config.toml
intermediate_size = 192
norm = "layernorm"
positions = "rope"
weight_decay = 0.087
lr_head = 0.00864
final_lr_fraction = 0.0
Each number is 500 + 25 x the weight over its row's rms, rounded and kept within 0 to 999. Layers, rows and columns count from 0. Numbers have three digits each. The size before them is the row's rms in percent of the matrix's.

# layer 6 attention query, 96x96, rms 0.156, rows 0-95, columns 48-95
068:512521482479488478503495503497460537515503524494517508511508507466467484543506562489493518487549499479497475499507529510509526441518495479546524
114:517460505457452464499488495508539483493490481529514539545529525502462501481515505489488507500551491493511500512511487508457515499532507503475513
097:506512505511491517474489507491516507484546498484488476465492513497530488467468491536538476502463449485514515493517516464529472486481490507513522
088:497478529455453498486527487496481528504487524499486461523526534500494479522491502540515456493500470503480508476478525515502478454472536490460496
100:536496512537490487491507533467503494531500486459495519467537475447537506509509500543490533502499490494510498481501513517565491529498456494472560
099:513456539516506457500487466505526532476530507546533454532505472496477486475492483478482491478510515542444477500507491485460522495522540477499476
123:476542516510545541532491532505504493451513467510449509468497465494485493475503488520510541492497485488520531515509500547523515507501478519509484
115:484506519471453552506508562451515548520511519504508489504466479513510487515502496456499517476488519511498497481520516453495528441461492519516508
120:491470486494473441536477473508507490446497519506535528515557518510475530521534483515509500463537503488483467538506481483448496522513506475465489
067:490520490514522503500487437525501532527528487475464517504502521527533474518513505518517521486453548523512508503484480507554518520538507544443480
077:465498494505477506518548504507517527572485466531487481497510504540522475527540513509479487522517471500502545504494521542533441523508463504498519
085:473522494498528543462522510514492477528511530460496477457482516470510499488478554476490515516494471487511545488492516500529475516449465494497471
093:518524515504470518529522487475463541471488497479511548518518536494513512515508510506535478453513540492513469506513482506498517473504537477451515
094:543460501512513493515424469517490531495496465513510496480501504460449486507477487499449528512511507523461475502501474523475521519521510470512467
104:552508509461507505503516482502521479519477513487523497475512553525464457464497515499513490511506513460489491513495473511494505468548525559535498
097:504531506509502565492466498497476526519481461517560508521507532487490485503485481459505500506506468467517554431445467531534492524504466487508527
128:529531499467511506489495535494506527464537479473526485485495467502438534561537507479481450500505533480513475478468497503533519480519480493485505
122:497473537509486500505519488503555505494477474452489528465510467554515525505485498523514516471497467465515486515490472520497517454488463495533520
109:511489523482487485535507531493516502516530444490495518519524508488510479461495522450485501507533488484550525489486481497484492493497518469489537
113:498523471538552508472554476462511442489501508526478476541524486480483541503502499483500490526487489486478468519495462540465499534503515555506452
114:489522485469494510492508488488522501515547488476490477488521507487469499514439470523495486451512521526523515489490513548519447473515493545485502
112:487456491494507547499514516520516501501485531466531544519519467510534498500476510498467511517482487482500542473528529490457566490456498542527501
099:472502505500511541537494530500527492535522473511500486486478487526526450503472516526506529528479510483502521511505532478503469533495483491517513
096:480542480504512481498527496537510487534486495476488479526519508434524514537497493501494520487537520472477460526499469525468506493535496468510508
116:565528490490448501438519503484501574506463477502486512433511495478465470521484478518502510500505551519481481498516489511525518518526486500524502
111:501499515492506479473496458517461536499567537493501525482554535489503508448498491517485464492508513483512488502474458532452497492479503533530551
128:472516524492472488499481522500476504516538538496491477479490523545476477493468479487478532519522476505543542551488501493483440478552465495516509
095:482482506476490476519549519500503451507506530522501524493444501510497530531539489477492487494477479497536509504468466491507482478476495490488506
111:472475507515486490507489527474471517532510475538472506552495470509490528515496432506515431516503475490506475491538496560504519484510469479531474
116:521502516502529474483487481472509481500491507487552524528499487487505515524494490524529438504450507478470508482504498510475501495516551520503499
112:455531485477520495502519510486466534516505466509515476484511482531476488490491499455563519485487519507529507531540514482505542523540513493509486
106:475498514492505537466546473566501508467491489467524482542475470515495500527484535521491521496496504484485476506442536498487480509460495510514474
057:531488491505489447503482520547452520481473499525523461494479491504462482508518461531468486522514469478504512528523491456514488458499524457517509
081:535509498484482549450551484534530533510522480448531469461519512497452447507494430503521492529483506481535500517513494485484507471515539492499477
084:496463501472494511484484501483537475502499548507465506511500564537548462497494537529511524474507472546488485479501529440547517524488507484493475
093:477481479515508486502493514487495441488485526498469475535508530494472526502523491564527508479464496510471492521492494492531550510473581492472473
095:516479508472508471491505528480534502526477505516493489498486470472509539496511502460487508484552502509526503522484489542547490489527505518507533
095:524493496537519552526525500543477498475448476459500510493482482488525487488513473503483515497514480502476461497527464524479522493514528509471531
092:498471535501505550490459482481476477491560522507516499486467554503461505527486522491490504463516521490488552502551451511504496506460521481496518
101:494501502490519506522496493494539515470491429561475496538499464453504504516458499502527477535504501489547487450512498467482490533458477511522506
073:505510527504562544479512492516456564500511463493507517497514525485482468499502443522513499487468480468494498514481503520478486523493533511507503
071:526547474498519499530475484437435480479504491469559513500514486525504529503510479485505527490486504525468461540475500547494468512517511501488513
076:480484517520499519511519512479487526504470469504495435511534456443457526498533487438493495546451512518529503491488494496515526534480494498544483
086:501475491463505510465466475454526514527545528497507507517548525528513538508497528526499493505501513520490520487493518499493534514474457524485451
102:494535520531547442516542548535510509513509469487481549508509497482459516507505496484488479504484499519471501462520491513505495502514476502507543
104:485498478508500495536528507523471522472478513484551506509535502490488489503508492510456493487488521488555546480507488518506498524515524503464499
115:518449508504527480473527516536512475488531504519487502489490499525521483479505509500475508489474493460530491492483548462448514506479500494534497
101:534555451471463536477484515451457491507482540505484479532459481507531503507505491444528506502507501481499469481477519492505486527519468462507498
099:491457474503491531532516532502486459517467504525470480470518474537493477491494483467499573509532462528527544541501528500526506510536492498455500
092:437485464527506503504513527525496506509497488500448519489475532486481522485458516478527516477490487499560532462493542523527480490513523469519480
108:471487544461534544493472488516459514502468481505527491521483513537494470543482508536506531516522459466477497523511500491501461492495468467496479
092:484494486509500487504490553482463514474512524512490513481510505513476488539503478515464496522521505503486495496538506523503496500523459499505494
102:498520472461510508547488476473493468493504523535499492528529485498521485446491494502488533506546433514481521524469481521504505525507501507487532
095:489504510531451493497491512457487503506514517482477468543495536516498498521534527515447468485500463525495490480478523496546532514512492508475477
133:524504536489463492512509474498477471540506502538517518539534481459437532524472499534519526483507508521470524454498506483539529512519492522510508
100:472471545506506489521478485521477499456510498503508488486513543504490509478487485490469478535503503493537510495470489508496463498542494496467532
113:454503537503468493517488499529499529482543467555545505500524477491503501536519507538479491454525490498461533497469516518515532476453534486532474
105:452466538507515492497445517489519487509494481525497455533464509471519496489480538476491503482585514546504521524463512470497482499505502491448524
102:494519509553459534493472499477496511473483509498492529539532485453514510489489472487509508501507476467511483441505498481535525509505444557500521
111:527488515481497484470536468503519561478522513478511554482558504499498493518521524486522471509528525479500501493468520538482497492491512487525489
103:514496507516538512528507471501490530527473519457476471515507528508476488554506519485492467519488494472503501534471539513458472488490479518500487
108:544566501527482537527502486471512479476513488572501482472512491502487547524527517492529493466518468426481455515543480516494493512495520481497435
100:498494498483492478484500437494532503481520517531469474491457450503480494519548493533481476550503512493479497507542515510531531503466462488519536
095:498473460466500490505453510515498505519451492512487526485497532497510493476525468504501426462471485503487495513538482518546493559530489506517506
055:472474516480493465515459502485503519530448501517458532492475488531522477518506527531501488465496526545477476525559575510532497466517475531518513
097:530478543519459524528528505516490528495550491498495480504522495476537480484504501533469514484481515507523489464511456495454527545551575511512539
103:458543476482500520440459503471489502510516493474474554501533498522538461529505483541553491507526489521539518501465531532497485501525497493496496
090:463514496531538466483505514557558478521497503525472507515518455477464510468519482504479518506514496509477501485500488430490542517493498495491467
093:490491476491500542492488494520467510523510511457493492525440550505530523498475523469497522491475490492481506510461496503497467550475477543445502
093:506473499533485473518519517492547500493504469529538481479514505484476502531495508533465501532529515520504512468517487529467565458559504517499501
092:514491491480547510472511513487487478474507507499503536518510454515491528481546504514462490481496531495506534539480520500515505476493510475477473
105:477519541534480500517472530470485447481511468492498502514557513466550482507525534483447502509506497529528524482493516530467451515503455485489478
126:497512485531463500508525499504507502525469479548528480497500523532511521494468484500497506502508542482508466473525482486513571499522531525516456
091:476491518472483491538475508489508482516467498538523486487472521530510528523472536484501496537518512479482533557530537525540489444475449506483490
084:528504491499492501519492530521518469467522527486509508505499487489482477465496470512502503490474483492506552490506486464505479558486488470497534
098:508528466499513539512515513470454495499515485513480489505515469521517493469534497524498456476497451529503490525458473485515480506472479505535488
095:513490500496513482480516489537531523540432456542478517507501536509519506504505526489475498525555492458485457493553471472499501477521525487469496
086:519449460484520508508509479509528495499463522540506497496461487497528491470485505487512484527485508552525473532531509492484507484533493504434522
096:459520549509523526503495460489505504522429478553502497561499533481483501489461526482534462462507506501519471478506481489472513517506503506476473
110:504522485495476479494522480469527488500542493499463535498529470491499520497488543507485518530462535491469479485430505485461559513497446486492517
094:515493523506509506464489485484412468546522519486488511492547472497519493451506529504491484491533525499518461484505534479524477517551518485500519
096:565514508491539486503523469538492470490477462488486529530493467464487485491541491497516537510459533451481529539499503541515506530524460506499481
094:528473481461490505545536525536493496483450517530501458473503554486518509525525493502528484535516500454506474533491509511510515504493487508473565
099:463533491499491533510529513484467509492492479482498479511468505546484491534549503521437526502496524458490471503488526470491513508470469529472512
083:474546516534495484444479506504505480487465512480549491494477544502496471518522471528477524495517449480539475498517510548526471566494478464527473
093:477515477526546461485504487496493463514478547540512457490501494524491485519502495472553540501516518460519473487526468510506492531502558494522469
098:547510459460489545512524498462482547527522468513491517466502470503503517508466499489487489498504553547550482455496502535494534499475513509503472
124:547509517513468506512543525487528502522501469518486498496502527505479464499443486529484569531436507500472522467473493480470524469514533520485471
098:515521527533461514511508533492489516473519497497459496473495468427523491530473490506489521527496465478526493465475506470507536513491449515500522
102:530516523500462516502457478517479492488470487529480487482470461480537483528506526492461516516495498558486522489499501576471478470484534488528512
100:534489495445547513504510489488495511522447504469467488494493492541504499515490525548526515495477494525466502482495444481497478480515512522545531
097:509490552489497500519538537489533507515529493489475519473517504510508500501535450482499455506447472502531500467471506549516532528535454503439539
094:534462469509516479499511492530494465499484510536531495521441503473518528515510508505493501498479494478526511513497525523548478468512535497531549
100:500506526521525493456506531510482576523526509436482496504509524487541474451496498521488496510480452512507500513570476502496522458534519496481505
097:491501503515477511496471532516473484472475540520488448485482509490492510513502510488505514485457502533556472521505506533504508489528499503449428
106:513468510497462530505495510470498497481530542534538507520474503536559455478520503501527459477434509525498510523513495503534509441486483492482445